Weights of a small transformer language model: a norm on each head.
Each number is 128 + 24 x the weight over its row's rms, rounded and kept within 0 to 255. Layers, rows and columns count from 0. Numbers have three digits each. The size before them is the row's rms in percent of the matrix's.

# layer 7 MLP up, 768x192, rms 0.142, rows 461-497, columns 0-191
098:135132110128096125134114154100172131175107112149146125153125183139165138156095153121098107106132140116142118082133109130126130131148122155163117131167113129079081124095193162089078098121120116159130184167142114176124125188120158130113107129082119110150109123117112158164166092124142139126125115129142102124141128101145090107141115105092117130115108118108115120147136121175167122136161103117108133154113159130155115148093103161074096186115131096161139116118132118108128117099162127088114103112162111118153145128138132159141089124110148116134125111127107121138149112138166146099
117:108140133128125111147135156145105111114165111152122083135123115143138132151157140143158156165122146160132141110114115127112137154121130131093135125161163138075131166118130117117097127131090096125153090113132139145081083124133098109129137143105126135090125140175132123098183171123151132125088140058119147170079143170097096135067126080112148118170156143165095175127128150173157120128104123138119121124128129119134107115125138146095131146124101074134125114087163094137136099114111120141132142120145106154126125167129129166112092132159146136128073143172154110145102102143100147116
097:127120150133102111147144125146122131164121134113092138108140174095130134091125124133101131134143179153178109132113090135138154172092144108125128084149183181148143148110116106146114199139133103110105140108130159156169126128126117149094152158153108093120144160160123164127128157092100098111111118081101124178090128095110129125142127123125147140147092125132094117134086130095086142139170137143108113112114099129066120105130154115125110156105183132133173117118081111117116129118120093152143098133107156135159132137120115124133131080127147127118117177118129121110160121180133121116
110:112130141130117162143129129125162140110138095117148140160095146140115119162124140103131099183151108136101145142142128107130129180116138124124176155156145124153113131125109097116131115125122076093143128117105114113118132129076185192139102127130162139133126158180101128094110113099120081121152160110114127144136130130146157133099155115175145108123125124106133118138084137172144146114177160101103149106136152129066130113107112110096098079125156116151085096140149169109106134123132147110133140129152149152158082155157090142149115069099123131151166115150138156080134120131140130109
100:097118159137099163121101126123146121142145128131089118096121153094104151145116148146121132115121184150117116141147141097094162117108127131134131135169129102162097110134120130067146134102128075164107123140091141127132128114115126139152132107152089122129140115168128119107140137114124105135124130115149217134171182118122092142138111149125144198130084111154087117121179124139109127126134153104134105128123148115155098145084143154105107087133123084076118127118094108140160102133120129118133179154120106146111145150129127123149135138121084134160114145170130154158154096127110183091
108:124143135144128105169109118108145125125189138126143152089148144110129101117091096129103120127119109172168095122123144127137127186099104146157157091148137164088080100100125060137116140157146114150135105093077126120167126132111125141115123143119126148135138166177108124110126133126169123079091106062107121148087144141119096100104146080161139132130141125113083154142096116164078156120169143157131160092146101123099153126123134126113131134129139092134145141102132110133144165136131098129116114112153136140160118123139132169124125097159124122154174135141163168117132119124098122138
106:129126146089111155126109130116211141144193167124079149133154145161177136171113124111122109136136135180142150121133125102158165120136159150124157123163168104123139109111151166090096134095140167124182119164121128125120135175113134133140112154106130118148118147089088133137129148122157118119120117125121182160137111095139140115070091126130141137109156119126128126121156124119151116106105070084113117133154143147135123106091153149110111098132104139165119134106154117133135113155158142097115117133139102114159146141119111120093131106105094106156130149193090135105120121153111106120
095:112134105110155125137121107131139140117097134105116094119135160134123162089102155145139136110143128142129129133143129109141137126114144106134122134119123097151135111121119142083104134094139166155058131149109110148121129119156068159088167133168101125148142165094142133096119136080155150113151135106144166137094146171120127152119136115067132123120124153141104162182100127106109164128160067106114134168139107131122157133142138166129108132145073069104137120156103101090098123150106096170156122118105158089140142180147137094122118133126121129182134142144137113135100082137100137148
094:122139118143114137117135110112187124106101173116142155098120179138144105179132126148093146143110125108133137135126133118134132119073185144100164080130120162147084134093138095141095167134115111090075141106134098150153136145173154132139068139177098132104160137135112136120123126128131141114122155122100152138130134135105157134133126131105138129123080082130125130103138117091156073141154103137121103094116120115104138085133114130111142133124112130154143117140171103122150137127121165132125179120164151159126102094081101131119137144121137135148114119114163167144188165081107100139
098:102127118142129077150109152132153126104153102151121115125132111130138166113136176082134113125133104119107142116123092135137133143110101155081153144171137143079132095152123108111123093116123103108141094148135142146144118098125142119149137112140109150163133140163106125116112110085122096121150120169172195130065185078143115107125115138087112140111095159114156160146114153121134138162120153110136145170158131171133159113138096106098117121141133130147101167110165124139171076096106164155123165120100109117146057111104132118137123150139130154135118151152127140133149152126151111158
096:124109150142112143180087118134134144097139136126118136108123107155126144101113163156142155144128131127148115133156124091088157132161141106129105129111159216098141130155117097084133156098134112107105130123055126117119092114134135107121106111119130164138152140152098143130147116100124132120134146160132152164102115117153110153124123170143147182119130155146099108108133146122142151150159157075104091121131118111142096160107133126135090123115067087131107124197132086133143141119119131110161182102139135107117142109098119130126125122125133151140096169160092148134075114111171116126
129:138111130145176147118196141151159132090116170114063184160139121108139129106139123163136148168133151142145179109116138086110126130126133137140140119080151172098125122122093106101105159076127145128141128133133165136104149140184098152175129132161121178099118122118071079122153090101159165116132126115103120110138149170128106159121117143127157135121140125197099102129110102109131106140104096118136143143111109144139132135121118115126085133131108091130157119082125159126167083118134135117120119125147172137137097137120093132114132108131106138131086120115101132147123126118118126110
097:135109168144095103201167119129142115173160090100118087129133101157141116134134146158141143139130218111127120126103111130137125125134114171143097081109156120105093129125100151126116092101117177116131154115138157143137113151133125141147076099134129133148139126135121138120111145118113168125135095092117157156122151115133136109153116143155145121136109102136124094128124129108120111185154109166137141123118097143113141098126200147122151122113121128111133149129136100126159151097123157096112138134172114136125086136107058151107137116099119127171161091135123152128162094173123128090
102:114138144158110118137128160124106164174119135122153144170147134118105136160121130093095155135131120134095115123142109118124159136081136078116140152154131100065135137131123143127130142119115144130175093123105116095110146134123135135130137078123134135126097108160126114126172105121131132124141135130141138117102140158092083151145183128168125161086133135190105108205111154111129141113135167144087132166127115105114111136115091114087132113130158138179134090114162120123131108131131118125091175127134173125130123152121171114140147146128082190089136134086104092155157140116100120127
101:126117114143123154134139174111118148125137123095118096158115150131132123142122170130119129132106137120122157138066139144137108156108133130132144146086132122126098144135115089161152157161136148076126135130145149140153102133111116134101110125133135121113096104159101113117139104144141154036159168101095095092136167066100145109133149110123188154159109141090099117124123146124148125108150067165139085105129174166131179134096130109087134128116104116113130140088141138132132114114165133145103180098136175111101118102139111145113111114123147122178151133157119161130127142136122158131
103:100158123121148163121118157111112130120140134140159142129103153143094088065132160131125104153138156105135159155154127129133147139100128106141123165129146148091119142073096166107129105139145114168089122123115131116129159117080131158166132098158093128096095107163119132141181120119156119086127073150100121124095123131104134141088165134144133122141116131146116143111112124120102138121164149091130087125177072127145086154115113136064123090124132129165107143119140133103121163134141113095156148138123111111139140158127154095160144116153131120165181139135186118152143141100103108103
104:099121137133123166150102133134153156110101141124119164125099142128148167111134163153117162144125100186104126117114127102102142156071146114120133106165129116126134098149117114130122161152115134125152109079114143136104161175098148115173135140134111115129140131122128137114125088105134104138121094157130113151146146099160145091062138135142151117127099117143135090117144128145149169143131150170101142110126144142124130157116121115097103108122146122144114067117122178131172120057160082133136138123128164126112116083146065134124098097134106133156119167134154161123175128159126121071
099:119134150147132182175151112121130163158126123118148095128138155146120163132132153132142123133119171107168109121142125149107130121128142145101150083174122170104142142115141088141098166082134114138134174116066176141145096129148111141176120146157057175122093126096113127134100150090118133125137151110107110122154102166137136112150157126129136117145110144141134138150098150116110113157091130113081137121128149144137106148118111156073106102111097120137133089135074088143118123124131124113160114116127089168104127141152131153099143118072078119133094144121114138112094125135133170128
105:128127130124123185138171131106124140126155110105108164089136126137136142136110188123121165155131141102101154114139115131137131122089155169144105142112149137135159082122119105063138113145144089138158154116043132121194121113128122131147146137156131159138112111163105108167123117111131155126115103143156115122090118108103127108127180135133128160121064131149083119120142136097146133124164148090080159140135136113094093102122114091131142140126107112109124102149129078103141110104098121131126157114122151132131096148093111162114140161148138136122129187155138125144079124154139135146
108:118111130129136126121140146145100100176123149117139148188126109102145146121159150121085105114133099127162128104107147098135154125137147131101118138193123129103129164105118098078090112132077201098140090158132155096143118112116157115130138122177090145105125134140096134114122126126111130139172109141110167153139140164144123133116158120135088119094114115131130141136141132156116124129155148137126116157137130138109103097102077112154126141107164158157098097150151101175103085095088093145159156104141149124098126141179157111110104124119125146125125114175130146163168127156078137126
102:136110123123103139146106157126125165107170142129108102166110144127157109159143123153133135091138150114144161123101117120178100145106116142151134080100127107109122133093106068121143104103121083100112140134159151204120131194124093145133117132165127119138080154120103134124147153125131091097159100100120130143114109148103100129127128123112077119149152094160118133140124162138108102131141102084132085132131134155142135156108106104080126128118179141113134157130143083082161153161118090151111103149102160107192142127120148145097125140111153116157133125108110106152127116157120134104
111:124136137096116109113141155131165153097101131135105086137125138183175132131084103140109114077131159128125140114096130121143087170177114125136126130112168162129118135123154101115128103116138152141137141167103133122121134133106169151137059138146109145121117125138094149137122129112146182107115104150159099129118182091156109121134113076111127201119123121093130112138112122143091110116154140126093088125143136165138150153131180107120134142123092146134127150130153111097169081135093154097138093123129118145202147101129124112161122084111152138108128114135105129141107147155149122116
104:088146121109115150116140141126169145118123142124111162102104155123139118115102143132114119136133147158147144118133105088170161130091087111134142121100163110150109079111139146109127108124123140142146140120091103108144074089103104150213086134141107126133126112142117135163146165104117111112129135073121106193128141111124098139092124152102082138156100137107133139139089126131145147148150150158112108128118091140162137179163131128129052110111104106103157125139123121173107138147102127096126090131101124119142129158147073150163112127144109117147121168168134165132161145130124133136
098:112128111108129122117158132138138138146084145117102122118159176148130105125112112130142121183145152110102132115139161080160085158086134083119125073148116109126142182111110159114129135122136132131141166162119191107114103130138141155136117127105087150083115132123146098163103083088133156152139142134108115127144150162167139143123168114117081131120109106109134114107106139115139112118119115114134094095162150118131113094146157127137121187100105133140148112094097088123160129117135122114146166160122157180127165117118121128059126105105092151096134104146102139121169113123146154105
096:111140175104104164138126128134128104126120129121144124161126193092157147145127145139115137147113131121139105125113128084138142128104123101140103126137133149116095108136127150121107098107154138158117117123117107170127145139098153170125130119171078118145141102107099130142127119131138083123095092102115130176125150121101139131115111122128120184104104086164159140119085087136098119139154096144098163100116119122094099110118147120125115133152125089096116115155076091153143112087133128122172156130132105162171156164103155064175104128122140119160108168141183126139185109144122143148
095:128103118129128179110104161123127115167148155109126132098082138124171152152096157133132148143102122147108127122128130120155130108128140137135142117141100119083134145140139078109146146140084176167113116183127134120128089127106088163137142127158098146114116117121070095144122073087114132149133093141110160094140138159119165123072146154080080130133141120173144145143172127152138134120125129163110124143139127157142083125088122081117141107133116143116120120136121105084114052134154109112130131121152094124121154125151162150159126156131110127151101150161136100137103090161129150119
033:093142172090088155138128187138163155139149129128132133152095168110171120127124126114111144156148187128125107146118123129136141178112157116134146140117160150108122116113130121100100153144110117083129125154120116130132103159156138159148065142125123152104105180124108112133154107118135104130170124100104158136127141096126119153113150123132110113129142091179101147119095113122141147116156111140096127148148137145071111122110153125137116093115108087111163124137134164130133113099114100104154173164153128135100095131086136124119091121070083140181094160169136150149159133135117162108
117:085141130129114120123121141126099126135107171148119120125144141120188148088091150142132122121155172130073108131147114111179095123120125123116151110130141162119101142106107131087120117140089124108171136153109164127110149137141137150105136111118176114133075142148119098136151136130163111126126096112135190103136111161089123132092137108082097107125121092146115162134109113158131148140142080108144099136143171154131105165117108118113136106142084095116181115067143080087093114155130160172122169131132138150144112141116133147148118142095127147173142125192129107121116142123117129136
110:144128112110104160177172141096107117140135156126116118138128155130134141114121143154136117140143150143126134096122117136150169137119150081112144099155167155067093121065137122131114127114153149143081103102147169165115119124158110122123130123129101184061094140186131101121129082117149133120152114130108099137135142097129118129133121155142105120129115129124124182147098097119083126105133104117119124084124140118116069128132144124137144130117153144156138148193138116141107134119146136081200097129116107110119080132090105124134152148139137118126117146118107108146185099132110168134
104:101143125143135107130108133099179148117143103160163145148113102110144143149117105141147105184134154151127148091160115114124119155091099127200128107095143138140107115129162117111132116103112146093096144131101107102141135148085140102131114125164115123150094114144117048109185130097164121136117183062123170160118103146119140144089116116134130154129113139147127151132094133150143083136099059120132134116129104135150096095112171148139104135132138114141174120122132077137121151138141143123097108151146125124152167114121111145119131134137123128171114130106110167145125127178130135158
096:119125137153160102162144130131142108073092108131134091139122117134130106157147161130156116099106130097076162162152100101126127142136128099104182063123130125142139113163116061105129164085134127123156139110156172134135131133188146129157116088128142148137100129162126141125146100104146133128117094151137152149085168136141151156162144140113126116116138136135122147190096135098104115140121151128137142111132109107106125114163128110119143166107121085171138121162130143115122115127092118121154152115112130107082135175116084105132112139107090157103122134124110124123141103108074187150
030:111155198091095145163143153155128112131147111119121114204118152145158135122093139141086148138203169142119158093112105117134133135133138119152158093152138127097123143132128092106061148109112100128138123110100147138125122153132131188135096099141131130066103153142090092158130149105132137122128142112121139131098174139129134130114130117130146160131125123133108146150098141150113136141155138136125130156125127176107058143083146151118099100078080083109116119141117120112141111109117105149155154150117138137121128112129104123143102111113133139116144111163136146125154122160105171100
106:098139141098101144132140144136113137129153077161082125120092081141141144162091143089125152111140177157148122105124118132126176146111152128105148139109130161169124135095154106080131137109124141150112137140099127179115093104118133135118030144116113149080140124144141099101135134105123109090167132134116169171094138143104176143101142152116127111154152142147118122101085152130098160124164105105116127133178105125131145115151149145119117148104103146108164133120108163080080155122101135148129136134140117155152117098130129111116116106134175132111129171145115154141126116113117158138
097:146127150117119135132141135160147145107132129101125128144090125151115141114089101117141147144145120149139121139166108078121175127126136142128113108138125127123166083164132134133110125087101073115143134112110133122135123158128121098142122155124132118093112160127099097176169087165184106120103126121121149115117157131130162109145123101111109140091149124127119105123126166124120164090176083149101147159118142126141124181065124152102117151118128133148185120116146144068146157113141092133097144118109152107122159105129061138100121153148119138135125197151106112104101146110128140070
105:121121117068138167139126100142093126170139110150103147145088117127123110143124154146129128168137118127124119117072162133157127136067181171104127147139122137124131101136123145142087159146105148099108153110091123145121087135154100143114092096110099176107117145139114116130117143147126131107111122130145144171151106099129135178105134140134086134119099098161128175113105104157143155153115085132107119110195167124110139126126142115147143133077148125152122088168152151140121134131135079149146141147170106135145165136088097131101131144093104114101140128133146186116126141143144125082
098:126140165119125090156123159116138165084136143142112113115135109127144131155076182142113108121126115125131125103137123103109125162138107088073141158125118148053150121122165128157100097128139123151042146117124139124142131100087158148160110094141087165124125096149137137157098125057119125114148129155115132109095132127117130115114099119153143134142103140117088122116114145083085106147122135119150091126125150124131133091113132152092147130100136125124087108137145134120093155107096117098100141153101119162124149109140122125153115148171148182150126167155170123160119124143170111138
094:118131126113143162139130157133145140132143150135134106115117107143128168091137119138109153161128118157142134145125098096122092115130125194129143086157131128114121095131130134084125161089077137140102143122111126138130159118120152121169117150096106087115122126124151121101150099054099102111141140092142167119123141077149079146156141129147078164122136133126106146122143114122123139122143149187128133163138113126153129103147157162070119089129099104120094136118113120184139105149058119120129125143137105165143162148117143118103145103149101129149118120191121157132105086160139149098
# layer 7 MLP down (transposed), 768x192, rms 0.135, rows 461-496, columns 0-191
103:122117161128140132133161146164131134135114126125111173084084105157111135154101154107101169091094139110131138186080130143125107129136134148128140097154127152161109180125115125151145113122111118103148123096101130128176167078152138183118127119131094101162162125196124137120121148141128108145117101108114095158152120152147113136088073127156118099132110126142108154119140114104090125176155122107107136143087093108103107144138093114141112113136126163163146110145154134112164110114099097129172138110144118141126166122125132131111083127136177125115122079095110162094118118126137109160
112:144119107132139130131129143163133143163146104128131137105119075124129088120095118091132134146110132118142152131116161112124158114115145135100138095137128156103108121103163124106142167165144111139138091119109100122080095151090129081132095169090115138126101099161160135082155140190144125151162141069163135187158078126138150136156160134139156127134090121120102110139136122168085127156083100127135122123118142127124122106162087111124115128113123110088145101179177102124122105096124110132152116132131142178158171141128130101153092179175136114131129124129127127155113119123101143121
099:095119130139118148151124110133093158131130120148126169148125140108126104148148127137132112123120141138147135115106072112127125171120105094133111154122131148157129138154114110153145161142178156088102103097134138112105168124107105145120140131142112105188124136104080146138091116105137073123153109127127161153103130118153134144100068135109069137142132134133125101150122122096145096125146144159112145171133089100077130124171091116137186144151107132120140147119154087143105166146127159113129149083078142130090176134118142121118105072180132115125111142150151129132123140192147123136
108:107123122170132156133129139113108110127087165109137147156164146126127121097141121086183152137162147118150096174093133123101133145153157112149116149138138143166134113131145118105146127084107113098137158129092120112140153157095114148128173097142154148121120143150125138144148144083108128160104191118161168144128072126180137144153126116126122161125097121135128145105108061070123120151150095129122129159139129143131165149144105143141087124129113122136150104091089113088136151119099163091133106105143093141130166093152125097154143141083139109107121080108098130127100109123132100146
100:158106122115135144049126153115088098108126144096148079119095119117155097068146133110165154124079146148106144137117143124131125122164148168168155145138095125136147142114164085159094148121124145129125136127135109131134113123145143109118132125096146130104129151106112153081159125140179118125085126121147124087154107145135127147130124101152118121165120113096201127120139178117136113125108104147128156094099135136119169103095140165126132126133128136105136110101120125151138148150137139083139110147163144143135120098102133159109149155137160083143147076095172150171106153092111138151
106:060134127132120125135124134091111117127094156134143117100101160124131104143166134148123110124147128171118124131141129137119153158147105119138110113098104131120146135110113179123139067137114189119175166156128058155160121151085156118109157111158155111123147126142105093151148097145095166116132115149129120142122117122101123116138154123120141093121135111147102125150127118086142118080132124137146155117150148125131112061124130146138127137163112118114149158167126145096141159130114168176150095115122110128092126115106103104164142132137115164157092090194112081104116161146162101111
105:166143121145163136152100126133090107173126116086127131132156142122173091162138136139132158151114094128088165137143118163107148109170132097160118143105132133113166134108150122126134136105118130083130117133111087141105165118184118109132102139138157109123109124123109178121174128106122147130139141139118130125124134127098139133128067078126131106117169137152132081115162166139138117062099100081147102122137125115124146136087159120112172140155093170125125107107137133152107120082142151092181130151155101123137110099130127137120119143178141134091103102172070115134127149134121144138
097:081143087086183130137117074092137182160148075096102125119108148124146122111131130139123122100112165145138149131078073165140124110151115099143141101111149144127140152120144109103139111118103081136139089127130157140105151143151127080173108128149125113170141132120121104091141124144135126082141075121125174115157163120132145128145128129094163133104134126131117103095105133158105143073067124148124137144157131133138161125126148150133146166142137147109105146145126143142167113136133146141145121184120083140110179137139175172109108115140125158139135126123110128090110113111148122137
095:149153121144139106177152104141140098121145120169131129109187129100131112127101137102121138103108153151139172141138098130108114128109101142161151115145144113123119119175101123170141136146137077076130069101140136141179154145168119141154174089111136132165111126113122140086151158177114102140102096082108131145126117113140149134095106120133142081124132141111154115108147139122134101137097145110098114126153079139137111139137096102123199139116161108116147133118172105140107152112129114119142144091129140105136133078090145147123106152108130136118101136160135185119125108137163080151
100:106101149138128091115106145132111108113157139101116148124111074078094098131138095163113156146100123157134147137104140122119148110110134111156108134134114161114143126123137097125126139130096144136108130162109155183145154187132105182101134121101120108130136101128112149147143082139135140128087149129083130117150147124090094120096183099138138139144124126128124142090197146120161134102068135153163158114125136132155129140124145129144110142157152117146152097078128134130128125161117110077099119105116161136057156111127132158143160173138141124102109172113125146168146124087105145120
097:127152130157122121150141139106122104121165144127122097159091144150128125129106072099157103108161130099103106138157158095161137105147129091133100145087092163178159129126130111065147122143172163126097152091153115134151158118149141164146127110157166135172101111134111139163125150124132137094109176101115111146136103120144158125146098129156103138116149115136097149115124133097124133109112093147122122087071112082143128122150116104114159143124196146133112078132144130124125166135139131102151138112095132143118126135133110095132179097124165151131112166110102120066130103103118140147
113:138142107164156145150166066139165121130125163110145130131134117126147159101134116124112136162123150151158115128150132108117103108188111115148120119134092116132118096158108089114156092092125141079124091128114125113126134096134134155153137140101124125176139063087130094113038136108146142148128115115163127093140121147126161110155146130121131128145084149139129105140096132104148112111114147141137126132110131152128111122141095111155178150125151082150121128085102141129114065113111116094145138130139151126188142143128160091112138152161150137162085109106138118126164160083135109120
096:116106151157127132100120113163147141154105140104166129159162116158136115133132111127135158102127120134119090110121143117145092141137126148170109132089113138156112128129125146131139102088119146106154141111130101096165149148137129111156145134101122147185130152140117128092107171079107112136155115123180161080107104120132178119086085150136123088093108110122137107126140164097108122141131123100176157123131121144120159119122133099095186119152128120135200128069123144131104181146098137119116122056100146135159142132115104128158134134132130110148152101150101133131128162097125072114
106:113119122113104165161120144109099159095123138128134105088136101129151114081128112089138111154147118177114154116152109108131161101162090116114146176154106117155117096163138130121165142121141122107125095121121123137159160166131110105109153144141102118121139131136119133086122135138156142145104079083133101122106132111144148083134121126102135145118123151120173101125159116145094144131082096116100110091142163142134133128210124077153143127136134124139137129134146144138148127041137130155140132111174194108149098144123126160156134145088113086125101113151121132118130101138099145163
102:159139127131133120082109142137111140137143136158129130108161135130129116149106147104123105095094112100125116139136144148136119117136106124106110099159114158129140141100134119161131142195151160132129104155120116140137128089113117169120127165097158053136107129177118106152085101137132131157156109123096134149124159179119164108101148116146150135137151123108144116125132148145094130111167064164158185120152122146142121102139122177080108160072100101152133132107094130154138119101107119138119168103151164141122154084096146117127123097070123145125114118100140104070113105124108139135
104:146135079138124143139130105129123145075095151133115128132154169127125134110121150053148106128160131128103114098121146091130145158137135152088097122170097129140164159177098173127136120101118118114130153082095153154099099130137134132135139154115073160129126080131169146141097111130127144125136092125108161125153159159139095103120134136106105137128122108166136141100114143129124106098122130125123114133164101150122119128154119169135134175114125143110148096125095177171159144094139136112085153142129104152132105157145119133113113131128104096134129082192095149094108150172110120177
104:087127090137140080129112115075130137174154121094184130124095129098115099176145115171153145134134082131142104102120124147154110154160113127150113178151155145125127106106116116113164126100131107089146090127152118126120119110124149132101146163112124139157149133133109129153075085147075107099148117134159107095171123158066112152091094132123172118135118100146142114124148135151106134149112132144136121114169105107115127155110104110106126132121164146184119099109148159158109123130122124110101123113134140124109153148126164127159152138113147163131179128101169134175127112111166108126
100:139138144117122124167115139138127141107103152133109106105101125112112101164108153149159117159134185098167061149102134092080117115163157139083143111107116175140103112135130141123118137125136164166143113137112137149118172078158116156104131133155095121141127151125147117146152131113127114125189112115151158162134135142126112108066064112169096088166117142132174117145113149123125080142119117120131117153151122146131113128097124123115144138099131129106117140123099135125135124152142089135136130064146116139138113156145121137122150166135155126124054105144128099090100108101146161162
099:149162116140131090116149134133103108124166119157131140150104141157147167147121119047140112110128124112111157164102117107133106086141131137138123164119076123136119154117111136130129107114119181126115128099126135123104136110106154115145109130137135118124133141147121148116135132138119130134126165116094165100129161132125156098113113119169117137112151128138146143159117110094157125153135101120133141065067151109170171117081176104167148155098124157137098111106072144124133147167148152083142077152108134140114091101149132102116159064125167115127130139102131097094162164128099129161
107:156121114122114147142153156145121116131142146064082165103110121104133137157091160115089114106156177131121111125139143112186124109111099150093136090179097135092144128128158173114142134141149127132142120128107076126127143077101137138118106138132148098168141137164125072111129126107141169095166163089153148115119129159113116152080126129112120148119134135124100157126111099157117125139155149154121160094101138119117107182119121128141120142126150133114105129119129094074150102103139126114146117123121109116160108099148185154131074146174132107148105120084166130120090151128118130139
103:131108155162147155144133150140075118129121130090152128172144140115163113142113153117161127180098126102145096196163162163138108071100092117156113074129105146135105146133107119141143128140123088135152140133105093111117128118086125140134147115104127095129128135136147137124146126089112066153155121106096098115157149122160131147124151115099128100137103130185078085104195122117113140118137139078199096143138134134130145133119108115089121144127124140127103121128137108100141152129140122171125157130132124113140139127140139131122147133136121110155170132059116154141129114099148097135
112:165105101134133177135088086157136168155133112137101143116135129133130162139141123122115151112099115120103094149133149139156146141106140149073121113140156139145139110121110127122093171144179143126121138110066127118118111167099149082114164121127132143138137082113123152121109145092108154131108113108159112123163093151150127114135095089136144133084114097118166118108077176119167143087087179130124115105152178138105145123099083121123105168117160116107107154176119127098154141143127118134128085152144127158131102085119135133125124091155129121129150166144147180132135161154122115119
102:132119117156144159147112102146119138114124159106144123127115131152142165122130146088141086139109099193110109102142123110137108104160086162130127156100099148171097153137123136138135103094110162131166149123122116085101173102095133102127138090157140132134094137125132131124127174134103132104124124068120138115123154149082158116151080138078140118115138155115122141091122159166079129131152128138141147123151100115101154143165134152163153155112109098128098153109086132159109133137143103126107116137135114120132121132103094106101087191107150172072177151154118146110157124154124122140
097:135099149158133106113127125128092138090149130126155094163160130090181135105134112157122115139098136106109122132084137095141125106085069092153154141141174110125175119148105151109108139091123163125163158154139113123148140110123158119114129109142131130089119107110140139112101121188127113149128129148133154125166131101105106128078152125133130148138125154079117155156182108123117087122091121143143108098167148113142137114129183145162129186155104147149172166121102135108108092121132107118144143123112120128094149094161137139115117116155113131125104063089116139154135132144084149131
097:172088129131159069129144129160112124091128165141139127159181137152169101120148108124123072123149124137137131152102116181141162155135045110161130158128136109113127105150087149184127110087121070126099134108136113131115180150088120100092145136128099107106129099108123118131159132142155100101129117085150136139174157136120162141140110148136141138091153113110157107122146116142101105131079137170125153111110153133113103164154156108102136116129133151123149121127135103155125106113109091123083156095123107138140150124122111123158138154145129107160137129146129097118143121153124154156
097:149085143138114128104147115144108125125119108159140158079159151180122147117137075087134130122111111142140112116137130121104110106142132158129130087150104131157129071142123109105109109122130152209079118135120144083138117118145134116133122145128120171154111129186151132138117116070149137132183149103154116108135169059131157158101172121129157134124171127135140106123095117103123136159131139137114092127110133179136124157140134096111122144140090105182104142093143128155114147161112079117114125105097137103116162118148136152126119173140111147136096169125109107110132124132121105107
031:091137132185154078096128101121112116125118149141154103149119110133093144138139099118145145121168100108124132140127162113120126120106139108125155137127115115155138116130125114127164117120129138088165130109111163157153156120129145105142159129118159134168133123106143119104151111185123099159132131135110083171141136099126134095120087148172144111131134143123153064103150127089145114153120144132176136182113140121125115089138120127108173156114198143148154142159086128113141085130119164144118129177124090168125164131133123182126105139145123132070157090136088140099117113147116112162
109:127123126120121148103146133121102140128131138137138152140130089115140104132086116125116134126129114117146135144170118138133107110069099098159101132132125198099123116102132120085111152106115130153130138144163076128125101127194161113147130151184104123144178114150092121115135111139095101139140106134136113114147115118139113195153153160134132139136089135177118126125097173139154128087123141109171154126133149091114155178126123130154202146172133156132131102140161086116116096121114125132109096116123081139159073120146126149102130163170154113136131108098117126140106161110125130116
108:106127096138108152128148138101123133109159126129096177120147118158101137120163133130088101133099181150095145132125135088155165115149134157141157101156122113185146091153144122120156138090112120164183087128120130151071122119111136155136153149112131120138144126198133114126164111142157110135113119122113146105122140163155107132110134155122091085133124118117104112103133120136169105141115070173078163130123111102135122123105164144146106101137141150109091096132121157128093175137129110139126098134129107102157084126139137136115130139146148090161186099127128095126128082143160109140
109:116109154145142101113107149099118113130138108141134131130079119105124140126146161101128114133160110122153098165147128122092115108149135110100107137154125182112115095093116147117112104144119123121117129168146083161164128133178148142147148082156151125121099118117129131116132122147093161131162165119088123122124106168091120124105088132127130148082164127101118115143132154145132057128135135106173159131166144137124107173121143113128083126156152142128071147145123187126082113097105130141159100065152123086144118132143180144169168120125161148128131138129104104103098123150142102120
100:117161100115113135139100102126135130108086137114118131105106099185181111108096116106155148116146141172103168133109140144121118140125142175100124099124097111111129127093132119150142155143131166118106127143104129106130125112163113138120123120143159113115093162097128160098135137107100126133172120108138137139168110124173179148099166097108121130134116102136159075146135131128104160114132146093123151114094137149118161179175111165127158138136081144145138104172098141143123111115130153136113129131110133123137108126119123173121129100140100149116074132167087126129186131058101168166
025:118120140085090155153098145145153119127125116121176096130140144099123146133143107146141145131144087111121155133147105132074131141107149130113130170154106104095090136129095123199122123134181118145131122097135129114085181148126123125124149127164121130110132147129072122137151116128120137122120090123137102140121161126085144161096148135105134108123169164136124144107120100166106139131103103115065172089123119134102141147111136116129118131100133080127119122128119126203145164129170115098141102147123093161085119115158121117136109097142177131133151147146127186122087148132156100095
106:125080126134126138073137145119110122117112128134134166158148102106108104119126128086141123114146145134141153108103107176131126144114119134110128105116067157132143124083140135102092138164108113145157132133188149110148105136132134128100141190137132130137155074126131105113136089162109107143118122120125104120097114142160157080093159133111155114133154111162114113108138164124154124113160138147188102122112097123121089110166121155143143133115157110073130103117116156134120139100070136151125140147120097158132133124162131138177150168174172150125133105130085105130162150165169107103
097:127105115121161076142145111108124108150143114114095152095117139121138105156156156112148158121123152112102150179136123120139114112145130099128155124132146146150130179104165144127172166122076113143083116125102146116099159126184085149111156131096161098131111116139103162110129161142106141132126132145165073153122149156095084140122125148134114102094145136106119110082128154133119105098152106129138120121137088141144139154118119069139143157081150152099148148126115115121114132098161084106155161106133133099085154102126094127132166166115115174120131122140144157125103103126148180160
105:144144100119108130114168139117111146093115154114145186116105136158132124108131160134123171122103103113094115127127125144160099114138124112116134141100158136116131104121128131084113158115132114090115175099152091099077070146123103110179128155161119162120132145130158112109125135155095122140114141122075142161163098140104092109129130136157142161104102083110086181141107131057155167172109144130114111118131118151104161127106112104116111137140133116159154142078112141131130106126172135144140128118179178121114128130142129101149131173122137176127147106125148153133083153108148111129
102:124130135138141134102132118103121102152124130145087084178118122133146118083154138099131089158142136127141091138132111120090139148168142150135124169137151153146160176121116112090089161077078156175113145132144149087114137121128083088160110119147145104142144127101130140123155113138127141112129124156143064155103137163128177124139114105089141149099121127125124106077103138110127125125110144082163125117092105105134143121103144113099122172127155122125093106154112150156158137124150109120135092124146157158126134192101161124161129131137116155091123124204143123127142113137139095106